Part of a small language model's weights: tied embeddings.
Each number is 200 + 40 x the weight over the matrix's rms, rounded and kept within 0 to 999. Layers, rows and columns count from 0.

# layer 3 MLP down, 576x1728, rms 0.00707, rows 0-96, columns 792-863
176,132,198,193,213,172,234,232,288,243,243,202,160,257,230,200,229,193,171,127,236,173,251,202,173,185,274,163,149,218,207,223,248,201,146,143,123,166,212,163,154,149,165,204,155,231,202,192,176,134,215,176,286,198,221,223,225,183,112,182,221,224,200,206,175,223,214,202,202,215,113,261
109,285,169,221,137,256,206,245,154,183,150,173,196,157,216,210,231,163,266,247,169,248,178,172,212,259,264,254,251,155,222,296,180,264,208,196,176,214,171,160,313,188,136,240,234,153,189,171,188,228,222,253,232,237,215,231,238,271,257,206,237,193,97,191,310,183,182,200,210,209,227,145
163,235,194,169,260,197,147,174,171,233,186,202,199,233,327,215,260,182,214,241,249,187,173,147,216,153,208,165,222,182,231,212,260,166,127,248,176,211,314,223,181,200,183,185,179,144,182,234,206,216,191,184,121,159,164,189,200,161,227,132,149,215,176,143,222,255,231,221,139,149,168,153
198,236,230,249,234,181,180,205,160,192,183,259,129,191,250,169,177,246,221,175,108,276,174,203,203,206,185,176,152,195,222,205,232,218,243,262,88,188,177,196,224,194,136,177,221,200,164,304,198,127,182,169,228,164,208,160,200,197,195,227,160,258,209,197,206,256,166,245,271,234,313,178
139,238,194,190,170,210,246,179,157,209,265,141,190,178,232,177,158,193,207,112,185,261,233,161,161,177,208,152,207,161,156,187,276,244,195,211,199,204,181,192,261,166,231,259,181,228,130,220,306,143,254,251,211,163,206,208,180,187,169,259,94,209,156,214,182,188,183,176,112,203,213,212
169,195,142,236,236,205,109,235,191,229,200,182,195,145,217,192,112,132,203,190,168,238,210,212,265,221,222,255,215,161,265,238,199,137,209,117,261,122,182,179,264,263,132,229,217,272,209,201,209,231,211,151,212,221,249,183,258,203,241,267,257,233,217,205,258,241,197,203,185,159,209,217
154,193,189,244,161,256,161,250,176,224,217,160,238,235,117,162,251,236,168,219,141,206,151,176,250,183,250,193,196,171,144,186,163,224,206,187,207,178,275,141,224,148,191,149,264,183,203,227,158,194,158,200,171,202,180,225,274,122,191,176,194,185,187,176,160,177,227,189,172,157,223,218
212,168,241,250,202,172,229,185,139,213,166,171,181,253,230,224,179,124,220,175,300,182,199,236,217,172,112,222,230,223,198,169,195,125,194,250,238,285,217,150,214,258,172,202,182,117,153,228,224,260,179,137,204,145,168,181,242,141,250,177,172,193,157,143,242,183,251,166,321,178,203,217
208,232,219,204,213,233,198,294,196,74,267,147,143,279,202,264,196,175,249,172,158,172,197,194,204,236,152,158,196,163,178,209,217,194,199,230,221,179,178,226,186,109,131,223,256,147,205,181,231,255,243,202,277,123,160,189,214,174,312,212,146,132,217,206,142,236,169,201,129,200,207,199
97,206,156,103,164,149,242,128,202,213,224,205,140,170,172,235,161,116,123,221,92,185,174,204,265,198,231,167,201,163,193,204,186,207,191,159,220,185,106,235,155,166,191,167,217,213,260,218,205,157,203,210,161,190,213,210,219,145,234,193,290,129,206,198,230,220,253,237,142,201,224,255
245,193,234,158,242,211,187,223,217,247,256,267,167,142,156,169,213,222,189,175,180,308,193,175,186,172,185,231,291,195,200,183,213,204,230,156,207,212,209,263,295,154,234,157,268,189,176,244,192,272,273,181,165,253,248,235,221,203,203,224,244,220,199,224,215,204,199,230,230,224,230,300
236,217,200,212,240,230,228,112,162,125,219,232,294,144,248,183,262,142,146,166,268,253,192,201,114,261,291,211,143,207,215,206,166,164,198,295,220,182,213,272,132,154,162,206,251,229,187,195,201,268,230,245,213,225,183,176,193,172,143,204,215,179,182,212,184,200,163,255,184,238,285,140
226,137,220,211,159,215,203,268,249,165,166,214,266,230,221,246,158,168,182,198,215,123,176,202,178,204,238,179,157,311,198,132,170,198,205,216,185,237,231,204,198,214,135,213,134,289,213,168,204,134,225,268,217,174,187,247,205,133,205,216,123,171,210,264,108,198,135,206,180,236,308,266
195,204,139,154,124,183,219,249,174,238,197,187,167,217,216,212,191,189,162,179,172,256,244,192,215,186,304,189,184,207,223,196,226,218,293,199,214,213,174,238,228,231,252,244,177,206,174,148,231,145,177,203,270,175,235,211,141,220,195,224,122,180,133,155,229,221,216,176,226,203,238,182
139,179,186,145,205,238,213,229,166,225,215,186,177,234,198,245,201,95,189,157,265,171,181,189,187,226,177,160,217,181,190,177,135,150,196,165,241,272,187,247,75,224,178,246,189,202,199,210,224,276,206,226,249,187,255,217,220,197,162,198,215,194,213,294,195,165,175,197,176,220,166,175
146,228,181,184,177,235,151,169,164,229,189,235,250,168,225,234,214,264,193,220,178,154,215,205,164,271,276,162,210,171,157,230,191,138,193,234,264,141,239,173,205,163,224,203,238,173,174,146,172,244,195,260,227,172,130,154,288,202,241,188,179,144,246,205,191,181,207,144,121,184,196,277
143,184,246,177,198,175,230,152,248,219,244,225,219,241,248,193,316,117,222,183,159,199,158,222,211,195,199,163,154,220,147,241,142,242,177,170,203,129,140,179,157,260,98,241,324,212,186,213,176,157,169,157,202,161,247,242,228,193,185,258,191,186,265,245,205,191,195,247,218,180,121,257
244,175,198,239,164,191,233,241,186,165,214,169,188,267,211,209,190,159,199,230,219,169,190,201,181,223,183,223,259,171,183,196,266,225,191,226,231,255,180,150,203,134,255,199,208,191,233,178,233,193,200,180,177,167,220,197,251,195,150,196,173,150,157,211,226,167,238,152,194,199,186,182
256,174,164,180,197,221,180,136,250,198,157,241,287,217,238,170,226,216,144,223,245,285,239,165,103,207,276,221,143,209,168,164,221,305,250,206,226,223,166,163,217,167,250,153,119,193,154,233,280,170,171,163,304,227,206,216,179,202,262,209,109,244,96,76,187,223,202,152,193,188,226,207
244,287,181,210,164,150,120,185,239,175,199,191,230,299,258,229,211,145,311,201,206,165,173,176,210,158,218,153,221,168,218,201,194,177,227,174,210,182,255,264,126,170,196,221,179,161,173,186,190,139,238,230,159,228,171,190,184,161,241,150,130,203,132,195,257,206,177,212,240,245,227,224
157,181,207,253,209,246,195,231,198,125,186,170,229,248,278,203,173,169,130,174,246,151,166,216,215,240,155,201,222,214,183,201,153,191,189,215,226,209,225,215,159,202,213,226,176,176,289,187,218,255,221,103,181,202,162,203,263,270,165,190,300,145,208,195,212,184,204,220,287,229,214,196
273,177,214,232,213,242,243,202,157,242,203,211,275,229,233,192,244,192,181,185,235,190,181,239,200,189,263,163,207,179,268,164,306,233,177,216,204,129,191,101,183,201,206,255,134,216,229,181,142,181,178,220,180,254,148,196,156,198,177,151,218,180,188,208,274,193,208,265,167,206,188,179
179,242,244,156,196,193,199,137,149,236,99,219,219,163,268,231,262,209,229,241,191,212,148,205,212,213,206,168,215,233,205,176,119,223,173,221,185,194,240,280,179,262,161,127,206,186,209,187,191,212,169,189,162,177,205,219,239,203,234,159,161,179,259,191,181,158,167,225,213,204,153,245
164,144,234,255,157,155,214,189,191,203,190,139,138,230,129,269,258,134,206,235,175,198,221,263,146,167,149,166,108,127,220,211,257,161,121,111,205,180,129,180,225,213,176,165,207,185,205,234,153,190,188,199,216,134,175,177,169,123,163,166,99,205,158,186,176,185,146,164,148,184,172,234
190,214,165,234,227,168,185,176,204,218,160,213,202,226,229,227,205,150,255,247,225,199,176,167,66,220,205,236,198,267,188,233,197,276,173,224,256,149,212,207,212,103,210,276,192,198,206,149,153,310,244,229,210,197,214,175,162,192,218,169,228,213,198,185,169,181,179,160,163,201,268,173
208,219,116,126,120,166,243,220,140,196,223,183,209,249,199,190,207,183,189,135,219,180,195,164,187,184,283,207,174,194,246,212,243,206,178,190,215,191,214,192,242,96,159,253,160,187,238,209,225,220,256,242,163,202,207,192,191,166,148,200,219,203,206,188,205,184,235,234,142,266,214,210
195,151,213,197,230,235,273,217,246,201,181,157,208,216,248,180,129,156,226,182,217,77,155,221,157,138,209,248,173,208,134,184,209,263,211,211,236,198,171,237,191,218,215,173,107,211,204,207,190,203,184,240,189,184,192,186,272,184,161,241,181,181,173,176,280,194,225,252,255,276,251,159
144,223,181,177,230,162,194,212,181,181,245,182,195,167,250,190,218,260,209,238,152,284,224,228,174,246,242,188,218,203,251,213,234,189,146,200,122,258,202,151,241,267,115,215,182,165,242,218,110,159,246,243,168,123,178,129,246,245,257,207,197,195,223,238,251,263,125,151,214,207,198,185
255,186,243,161,164,224,184,164,227,224,192,219,258,192,200,225,206,264,149,158,262,211,249,196,215,330,300,211,215,234,262,170,187,219,166,221,188,199,220,171,304,152,205,281,243,223,149,204,201,269,213,200,204,196,171,193,229,160,126,183,299,160,232,183,157,231,156,109,127,192,159,171
196,122,201,248,241,257,178,157,185,212,238,198,259,223,243,205,222,198,165,190,227,233,185,191,198,223,216,225,194,161,170,272,248,227,232,231,273,193,250,171,196,208,238,249,236,188,246,211,204,180,196,247,213,184,222,308,174,206,196,207,220,186,251,243,272,149,137,149,178,180,207,173
187,179,229,219,250,230,202,200,131,211,180,322,201,239,215,195,227,182,213,246,212,161,129,153,284,189,236,191,242,171,221,218,209,245,172,169,271,193,235,213,201,210,243,162,182,221,161,192,125,236,234,141,173,215,203,245,223,130,234,157,222,210,197,143,168,185,258,239,142,205,217,185
147,197,129,229,242,182,179,197,183,207,150,241,203,226,170,167,242,198,195,207,232,151,217,183,182,217,200,194,198,214,202,183,164,245,247,139,160,206,222,250,218,153,159,112,185,208,243,220,224,190,185,213,183,219,203,248,241,210,230,244,196,171,162,232,212,193,202,241,233,220,217,156
94,227,219,267,209,300,204,223,175,144,210,155,164,279,287,207,221,176,199,152,199,198,210,204,94,180,223,190,222,192,116,118,160,210,194,186,147,188,199,222,182,241,202,258,187,295,197,171,148,260,215,212,223,184,211,240,243,175,151,262,174,188,194,205,224,282,253,171,210,252,191,192
310,205,155,245,199,215,157,240,143,180,200,158,205,190,140,155,203,191,164,245,203,224,217,195,172,197,228,171,215,188,177,225,176,220,248,179,225,178,187,169,215,166,145,213,149,208,225,177,223,111,257,270,212,195,209,244,282,268,184,226,155,239,207,185,184,152,232,204,139,141,227,214
194,159,186,221,195,223,141,207,314,231,190,236,231,153,170,186,251,214,216,215,245,157,133,139,250,102,205,191,222,173,165,149,228,191,192,167,174,194,196,245,267,180,194,211,108,249,204,177,226,208,199,172,156,113,209,183,201,189,250,197,137,193,167,162,211,189,136,184,226,213,219,167
191,262,253,187,257,128,137,239,150,211,232,276,211,210,196,111,230,233,143,158,211,223,239,237,191,226,231,209,167,170,235,277,231,193,215,210,151,193,173,203,214,203,239,289,203,179,230,300,215,189,239,270,156,258,253,203,199,225,207,140,213,218,160,284,179,225,187,262,253,225,172,236
120,118,248,190,210,227,169,174,267,242,253,230,158,111,162,192,217,221,177,262,216,143,183,223,292,218,176,147,156,205,163,228,222,229,174,188,195,105,196,228,227,231,135,115,191,232,262,266,196,233,200,145,229,184,198,188,214,190,196,212,271,250,277,88,114,227,213,247,196,165,237,229
171,206,114,190,225,186,277,239,185,257,279,196,211,212,168,241,163,244,177,239,190,201,275,234,258,254,200,217,250,245,259,192,178,223,220,163,198,144,184,172,267,212,259,181,174,232,269,159,263,260,142,175,158,177,234,214,212,271,192,223,216,236,223,213,220,165,217,261,164,214,157,232
162,299,228,181,213,232,199,151,231,153,197,183,165,198,259,169,196,187,294,253,138,147,141,180,143,229,214,240,187,196,229,154,164,220,163,215,176,235,190,195,236,222,130,191,194,238,197,123,189,177,194,209,165,249,211,152,151,190,91,213,266,260,197,195,219,189,293,195,262,189,236,134
173,204,236,169,215,148,213,238,267,287,235,124,210,227,191,172,171,253,158,160,214,188,251,143,199,208,236,201,197,220,238,184,200,181,192,188,215,160,221,180,196,163,177,197,169,179,229,234,249,160,178,163,201,171,153,183,223,219,246,209,156,191,240,127,230,145,156,206,189,158,283,187
274,260,148,189,61,254,157,233,272,98,230,143,115,152,107,199,225,252,187,180,173,207,195,266,217,209,194,206,195,203,236,164,199,212,129,183,210,169,211,220,247,183,200,189,246,186,178,96,236,217,200,267,219,171,230,225,247,207,202,217,204,116,262,240,218,190,223,221,136,86,175,269
165,246,230,166,197,217,210,194,238,167,208,161,204,269,246,193,199,201,235,205,269,212,156,189,249,152,229,157,136,164,198,203,180,128,220,208,255,205,209,125,179,162,171,154,249,181,219,226,173,194,236,220,187,207,225,161,188,176,220,209,193,175,117,186,223,179,257,222,242,260,201,183
209,199,248,208,197,245,268,228,188,166,218,176,240,189,166,185,156,216,145,195,221,203,162,226,234,183,188,236,183,184,227,238,183,248,219,151,115,239,289,220,234,205,334,224,224,172,195,219,156,124,196,202,240,169,239,242,311,88,185,214,202,182,153,202,249,249,219,221,173,219,183,200
165,219,272,130,234,249,254,214,226,242,134,224,191,165,221,162,188,220,195,211,194,219,159,239,116,202,263,265,161,221,202,190,177,189,177,173,145,189,178,220,183,176,139,213,236,211,203,189,202,123,208,281,130,127,186,181,146,247,232,187,209,182,203,92,199,197,212,150,179,257,212,256
220,250,252,193,257,147,188,168,259,94,171,231,137,229,186,247,219,204,246,164,145,195,224,199,151,178,182,113,232,185,227,229,199,166,141,218,166,218,157,157,137,138,254,175,205,175,270,151,164,236,221,221,141,222,197,234,209,211,135,175,211,134,168,206,138,160,166,214,171,195,194,169
167,174,227,199,232,276,258,179,230,290,221,182,182,207,259,233,197,161,257,177,242,224,161,206,175,154,222,177,219,193,152,209,181,247,153,236,238,200,172,195,153,220,222,189,211,235,199,154,192,224,239,221,243,163,241,248,244,213,222,242,260,167,255,244,195,292,206,167,179,190,233,227
257,239,213,174,169,179,255,237,210,213,172,112,157,245,202,198,293,259,138,214,199,172,143,174,181,189,134,279,267,216,141,265,229,191,182,213,207,222,147,245,205,198,219,188,255,126,227,211,195,282,257,177,216,178,276,142,247,163,226,230,201,174,222,268,247,189,213,133,224,252,179,182
206,216,165,166,192,162,238,152,133,271,148,144,157,155,81,134,157,164,198,154,237,232,195,174,247,224,217,193,264,248,186,146,107,233,144,214,295,133,223,205,235,147,149,88,188,217,241,226,281,210,143,125,213,290,218,164,223,215,163,148,297,222,178,95,185,221,213,185,110,179,180,232
215,198,201,174,202,218,199,205,254,182,214,179,175,262,201,216,207,183,198,195,148,190,195,159,219,190,104,184,148,202,251,252,303,196,210,137,179,186,216,239,271,135,209,190,169,207,202,212,123,197,254,169,161,173,197,227,244,226,269,223,216,146,191,216,191,207,191,211,99,291,205,148
231,171,133,182,195,199,294,284,166,205,182,219,220,193,223,234,185,213,227,214,231,189,217,217,185,146,244,239,172,207,248,195,217,220,188,167,145,202,226,194,245,153,147,246,191,138,206,146,121,199,192,187,268,219,215,199,256,196,153,177,156,142,201,230,206,261,232,219,191,199,185,246
218,221,207,136,143,253,278,174,192,219,209,163,152,115,211,230,158,204,205,150,217,216,224,216,252,227,227,182,209,169,200,217,208,215,113,200,153,153,163,170,224,201,213,211,227,248,187,224,172,167,185,207,252,166,200,228,215,179,215,243,199,155,194,187,155,229,215,221,180,173,182,201
204,185,278,198,204,163,247,259,126,214,86,174,163,221,168,137,148,317,243,217,214,174,241,186,186,216,220,249,179,224,217,154,271,159,185,178,211,171,205,211,277,182,230,240,217,227,195,223,224,226,236,186,211,105,191,124,164,237,223,241,297,151,182,172,106,139,185,185,159,216,209,207
153,186,183,170,148,139,262,176,165,230,218,164,181,230,275,205,228,214,202,203,225,128,255,156,170,289,240,168,198,175,175,218,152,159,173,304,216,251,210,269,214,187,199,227,188,219,168,177,191,184,193,222,207,178,153,195,165,176,254,214,196,140,204,158,214,196,170,234,243,229,233,118
182,207,122,146,253,178,132,229,190,176,206,175,288,207,229,200,179,199,235,243,117,109,279,233,261,187,227,232,240,252,202,187,197,254,147,292,233,220,228,196,234,212,313,295,152,287,161,208,208,232,229,258,204,243,286,175,194,177,224,184,269,180,231,190,210,179,320,264,225,131,173,198
160,279,248,239,143,159,167,216,153,173,151,200,210,206,118,196,206,185,228,205,271,161,123,193,194,222,195,136,185,289,182,169,153,145,163,131,221,184,202,209,208,233,159,256,194,207,138,177,224,167,235,170,164,241,157,222,155,185,194,250,217,198,148,156,134,203,215,179,183,225,203,226
182,179,191,228,198,172,167,200,237,235,244,256,152,107,173,166,205,220,176,236,210,280,203,243,193,165,200,178,267,179,184,158,197,164,154,163,206,170,199,215,132,199,187,146,216,145,238,262,176,265,172,232,170,198,226,182,218,204,159,163,239,181,213,209,179,220,180,188,217,200,226,228
158,269,206,237,223,223,270,160,241,220,238,228,171,159,131,155,180,222,227,190,163,222,144,223,125,230,210,230,208,272,230,174,103,143,181,248,152,130,149,177,219,218,166,170,155,243,168,200,206,234,233,210,238,265,179,225,109,149,193,237,248,176,229,165,107,144,134,211,217,174,247,168
108,218,224,198,163,121,203,190,265,282,300,194,126,190,154,220,242,209,167,166,194,277,184,166,205,277,176,182,234,200,200,288,222,155,241,157,191,192,146,204,222,165,111,168,253,218,280,240,217,205,135,156,132,152,201,234,148,144,184,259,208,187,276,244,228,169,193,160,236,202,115,207
174,200,169,156,127,162,189,155,232,159,198,210,205,194,122,130,224,139,152,230,211,182,210,250,286,192,242,228,205,206,226,175,223,215,192,227,137,214,147,205,179,184,190,197,213,235,207,240,173,174,161,116,244,234,230,167,101,239,165,142,225,211,170,205,201,112,247,235,208,180,293,180
152,180,182,255,226,172,256,205,201,262,241,196,253,229,192,186,161,224,141,168,154,294,240,196,164,238,333,225,217,259,223,187,165,190,227,167,175,220,229,143,155,176,235,230,186,198,267,159,173,210,263,218,193,234,168,220,147,226,176,197,239,199,143,160,189,183,274,204,209,189,173,179
238,181,161,268,206,216,173,190,227,247,244,135,213,239,261,177,208,236,173,183,260,205,244,156,162,195,195,153,167,237,204,210,266,235,208,181,196,204,257,176,216,191,194,210,205,203,162,232,154,177,256,199,198,132,222,200,139,206,206,145,185,174,184,259,171,284,158,115,258,199,184,204
80,189,249,224,163,230,235,153,254,197,195,173,243,222,214,205,170,132,189,170,247,164,182,234,193,230,175,129,229,119,176,241,214,212,122,199,234,218,208,218,227,98,146,140,185,158,161,196,184,155,176,174,177,198,188,184,229,141,229,208,167,212,233,152,162,224,187,152,189,141,219,114
221,198,214,236,191,228,186,173,178,235,197,156,174,224,191,181,155,253,174,153,249,256,138,211,142,214,312,264,249,242,198,231,120,152,194,214,331,144,239,162,201,136,235,200,166,206,231,222,203,222,180,166,210,237,157,232,221,185,198,192,197,138,190,120,143,227,234,179,141,258,178,87
228,254,98,198,191,230,242,196,261,152,184,225,206,161,182,151,177,240,187,233,167,173,179,126,169,222,223,160,191,161,237,226,209,195,125,206,162,221,221,229,202,227,148,194,205,262,143,188,178,236,161,174,235,207,240,168,166,236,195,151,162,188,161,209,212,223,190,260,250,189,190,252
254,149,240,208,244,248,136,164,114,312,146,265,210,214,138,189,237,248,266,167,215,249,230,158,167,127,298,201,207,186,231,185,163,226,193,246,215,190,220,221,213,219,261,202,205,155,193,263,211,217,210,209,221,238,197,175,262,196,196,173,216,206,222,193,178,271,175,196,234,227,176,208
154,195,246,248,215,266,156,176,190,173,202,228,286,217,217,174,216,166,182,266,163,248,170,207,266,166,190,174,186,172,182,221,277,256,215,225,206,186,176,211,245,244,202,149,223,215,212,294,128,240,231,221,226,210,166,208,200,167,173,190,167,157,169,206,266,198,190,301,204,203,158,204
253,186,178,144,153,179,117,95,185,184,174,183,226,178,202,249,207,200,261,242,174,168,203,186,296,250,166,193,231,208,176,185,142,168,184,303,140,232,158,203,163,217,156,193,232,191,154,131,256,238,156,172,195,282,202,171,190,169,177,243,175,166,160,133,149,153,196,252,132,209,190,180
193,167,175,250,221,256,152,223,249,192,156,258,209,202,245,210,217,252,190,231,196,227,145,183,177,193,148,182,245,211,244,153,209,163,204,170,225,201,212,204,192,208,203,194,170,246,203,216,204,169,240,221,195,225,167,191,202,208,250,169,58,194,173,184,229,234,169,257,148,175,285,246
272,244,217,186,135,205,268,172,207,236,217,201,245,156,295,200,165,163,204,202,165,282,93,204,237,153,209,151,112,257,272,245,208,160,190,268,171,233,150,178,222,286,190,155,163,244,214,200,176,165,199,225,156,151,115,182,243,183,172,206,246,249,220,230,233,170,225,189,252,216,243,200
173,263,137,181,185,196,189,260,154,123,129,171,199,179,217,190,190,250,183,226,193,200,167,184,142,220,229,199,185,177,212,212,257,208,204,108,198,167,238,258,259,107,224,169,188,193,209,152,241,164,204,163,169,201,133,137,82,204,165,173,171,200,253,255,121,208,207,177,165,155,196,222
152,147,220,231,164,192,225,169,286,210,122,257,146,195,208,227,127,196,258,189,170,180,176,232,178,99,174,234,159,204,237,186,156,222,163,178,244,166,165,227,192,137,205,188,200,220,136,242,116,237,204,200,284,149,176,194,114,210,200,147,249,204,189,197,183,185,140,195,179,214,240,211
243,191,270,139,166,126,153,181,234,175,204,155,223,202,163,162,298,201,243,189,213,329,254,201,216,167,213,270,156,252,205,160,198,227,188,261,118,242,205,265,255,195,194,216,202,196,189,232,276,195,231,237,164,208,273,229,203,217,214,134,201,224,218,248,173,197,228,192,230,223,144,244
200,214,173,155,188,216,198,190,224,114,184,220,237,245,245,165,204,224,271,159,216,190,251,140,226,182,246,223,166,271,122,165,204,234,193,232,265,193,189,164,219,177,228,250,179,160,189,181,279,266,232,178,253,205,243,177,192,255,182,231,257,190,231,207,141,153,141,172,206,241,222,208
148,311,154,231,185,183,248,93,239,235,110,228,244,262,260,188,252,205,223,99,279,157,270,185,177,200,185,187,143,204,233,158,279,217,183,247,122,173,269,263,179,235,258,184,206,185,150,209,163,213,208,180,246,258,208,210,160,249,190,212,274,193,230,166,146,174,214,285,208,212,212,173
159,202,194,129,218,203,180,231,171,214,192,242,253,213,174,177,229,195,164,248,165,161,198,229,173,202,186,208,244,157,171,229,167,151,187,210,262,274,155,231,181,216,283,247,228,197,150,141,167,226,215,168,162,226,156,248,236,159,172,222,269,153,169,206,254,180,290,187,187,207,163,169
187,219,196,180,156,276,191,168,233,227,147,209,251,147,213,252,213,214,181,170,168,220,176,175,261,221,160,229,116,252,203,249,193,244,175,199,316,187,244,240,213,276,147,199,267,233,170,131,199,206,179,179,135,259,164,193,215,220,269,180,188,201,213,147,214,223,187,196,178,77,150,125
258,256,191,221,199,229,223,262,194,181,252,163,249,209,197,173,189,256,230,243,199,163,150,192,248,194,216,246,192,182,209,192,168,180,204,175,197,225,199,214,242,184,201,229,178,201,185,179,246,187,237,241,255,201,222,201,209,256,218,214,228,159,221,241,279,242,234,264,216,187,235,262
151,203,199,179,171,211,188,123,158,146,190,223,161,197,188,210,233,168,248,177,161,161,219,135,191,267,146,188,213,213,236,177,238,186,205,248,238,212,220,265,247,217,153,128,200,162,218,227,209,244,225,210,177,219,177,209,185,204,143,209,194,283,256,144,105,189,103,265,182,254,205,223
131,239,221,225,169,204,207,126,302,221,239,207,155,153,137,173,214,157,255,169,157,127,186,228,211,232,184,178,242,209,229,208,211,201,130,187,156,237,175,239,244,212,215,231,151,194,250,188,237,151,257,196,184,193,184,256,209,133,159,212,256,212,293,141,126,209,218,286,167,193,312,219
221,238,164,213,202,239,203,216,178,182,272,238,262,163,202,195,186,217,230,178,151,240,222,154,175,211,265,195,138,189,191,233,202,191,217,98,214,223,254,185,180,206,208,141,197,186,169,182,104,222,224,212,151,262,206,222,202,256,162,144,153,220,157,263,262,190,186,235,172,227,217,213
219,135,207,191,215,180,169,226,180,230,196,150,152,109,225,215,182,125,166,208,180,211,192,266,186,127,244,234,225,199,220,219,194,211,252,273,171,201,192,247,237,231,177,189,159,229,247,203,168,267,201,175,231,165,255,210,285,207,146,281,272,265,243,190,293,199,214,98,250,150,236,268
186,213,132,146,273,222,135,196,182,165,129,243,207,201,229,189,165,89,232,205,196,194,245,189,209,193,190,201,146,198,206,174,147,190,160,156,206,137,218,245,239,209,226,172,194,183,188,182,257,201,145,153,175,214,208,156,132,205,207,196,235,201,216,269,179,190,168,258,192,192,84,158
204,274,185,252,172,105,198,214,199,232,292,236,171,177,240,101,206,255,160,199,260,240,177,131,217,222,205,221,167,274,276,249,171,201,230,159,129,201,205,251,200,154,288,170,227,188,229,183,206,234,232,234,242,228,265,187,160,215,217,213,232,157,182,307,288,172,238,296,226,276,135,209
175,213,166,218,166,151,190,135,213,254,228,196,179,188,168,181,179,134,216,191,230,265,167,216,216,179,220,196,202,206,230,227,194,171,206,190,268,253,230,191,184,212,247,235,209,172,214,220,216,236,222,237,198,209,175,240,228,206,193,231,157,116,197,218,228,114,168,117,202,212,173,173
268,281,182,179,182,283,197,247,167,184,215,199,180,192,188,228,187,182,184,160,169,174,144,176,122,152,119,253,172,220,174,167,181,143,160,200,218,202,176,220,194,163,234,232,173,176,208,186,212,237,218,186,169,119,193,281,139,177,126,182,295,138,214,163,250,214,253,195,157,170,216,114
177,217,207,214,164,151,153,142,145,131,216,162,220,186,285,181,133,262,225,198,151,147,171,163,233,252,167,207,180,170,234,242,153,177,229,236,203,158,232,226,245,168,164,138,195,232,199,201,213,224,142,178,253,152,198,233,151,218,145,162,228,210,225,144,261,183,199,172,230,186,213,168
147,209,240,190,190,182,116,227,268,191,183,249,221,261,288,232,150,228,189,163,271,223,293,170,247,188,196,190,203,180,233,250,193,145,167,168,211,193,251,181,183,202,255,183,192,144,171,204,221,247,203,217,275,163,206,202,197,133,250,203,215,240,259,297,215,249,213,273,220,242,190,221
279,193,229,227,220,242,175,210,294,225,233,229,199,210,211,179,223,237,231,186,229,187,194,225,189,156,141,234,167,199,188,239,197,196,190,249,216,202,178,172,189,198,123,140,235,214,215,199,180,256,158,191,196,222,231,231,126,223,155,200,202,164,179,144,212,208,220,199,237,206,229,221
182,237,319,216,176,217,291,197,152,196,148,175,124,262,141,190,163,257,159,179,191,198,227,196,168,262,200,138,187,205,229,180,212,177,214,198,147,222,268,206,190,159,188,233,232,202,212,200,268,202,257,266,250,138,210,289,162,179,252,190,201,192,207,185,163,267,199,141,239,270,201,214
264,241,194,202,236,199,238,192,225,109,211,281,177,225,171,171,204,129,266,191,156,193,227,227,163,225,235,171,175,211,197,245,245,243,129,193,207,204,220,126,138,276,191,194,221,157,206,188,234,178,267,203,221,187,239,202,127,272,297,135,188,273,226,182,155,108,165,187,168,177,254,142
274,258,217,197,219,209,242,139,207,162,190,198,241,206,149,209,160,164,186,226,232,260,183,169,215,142,181,176,271,155,225,182,279,213,251,195,243,217,224,217,247,163,255,147,204,187,244,212,169,238,130,241,148,244,218,215,231,121,187,249,173,208,189,186,192,228,206,227,211,222,195,190
180,245,206,148,205,230,184,312,98,132,232,160,209,216,199,232,181,297,236,191,234,263,164,193,340,286,198,282,244,251,190,149,130,203,200,194,209,165,253,271,181,172,245,231,260,264,196,196,229,198,196,213,146,208,184,193,95,73,255,168,190,152,123,189,145,191,230,180,270,251,206,185
204,149,196,210,216,212,211,252,118,236,255,162,223,208,239,239,231,232,234,232,195,228,256,234,258,214,188,233,223,179,145,199,152,199,215,247,152,302,219,132,170,281,172,211,246,180,151,213,188,175,225,204,209,182,201,194,203,214,217,162,193,192,231,164,172,211,248,148,152,212,177,211
151,136,175,271,237,160,98,205,178,216,246,196,179,121,185,179,197,212,220,202,154,235,225,257,206,159,140,181,143,235,238,165,178,194,287,197,102,129,243,228,179,194,128,165,125,193,243,248,206,200,268,199,212,235,194,202,252,193,187,224,216,262,154,180,183,159,189,279,298,291,139,252
200,260,204,221,243,262,214,263,155,160,156,192,215,201,245,174,105,219,269,189,214,167,179,201,213,214,156,229,266,231,197,236,177,257,125,178,171,246,213,287,246,214,192,239,225,153,176,245,246,220,150,167,211,224,205,167,206,138,119,120,222,222,249,103,207,253,233,252,137,151,199,134
233,235,138,146,254,176,193,250,203,247,228,215,250,194,162,151,168,289,207,192,183,216,196,203,307,206,148,220,269,230,119,172,180,261,170,150,177,183,174,204,179,123,176,178,104,306,209,196,237,208,164,264,207,182,213,204,226,167,127,169,156,253,127,198,184,241,281,151,224,202,238,263
232,203,259,153,108,162,184,166,229,171,195,213,118,154,199,207,224,191,225,229,200,202,233,190,201,277,227,226,240,211,275,221,241,196,184,171,180,186,227,232,200,146,249,199,177,183,164,238,168,155,173,163,222,244,155,205,229,158,209,180,171,197,188,219,198,259,171,250,202,169,190,224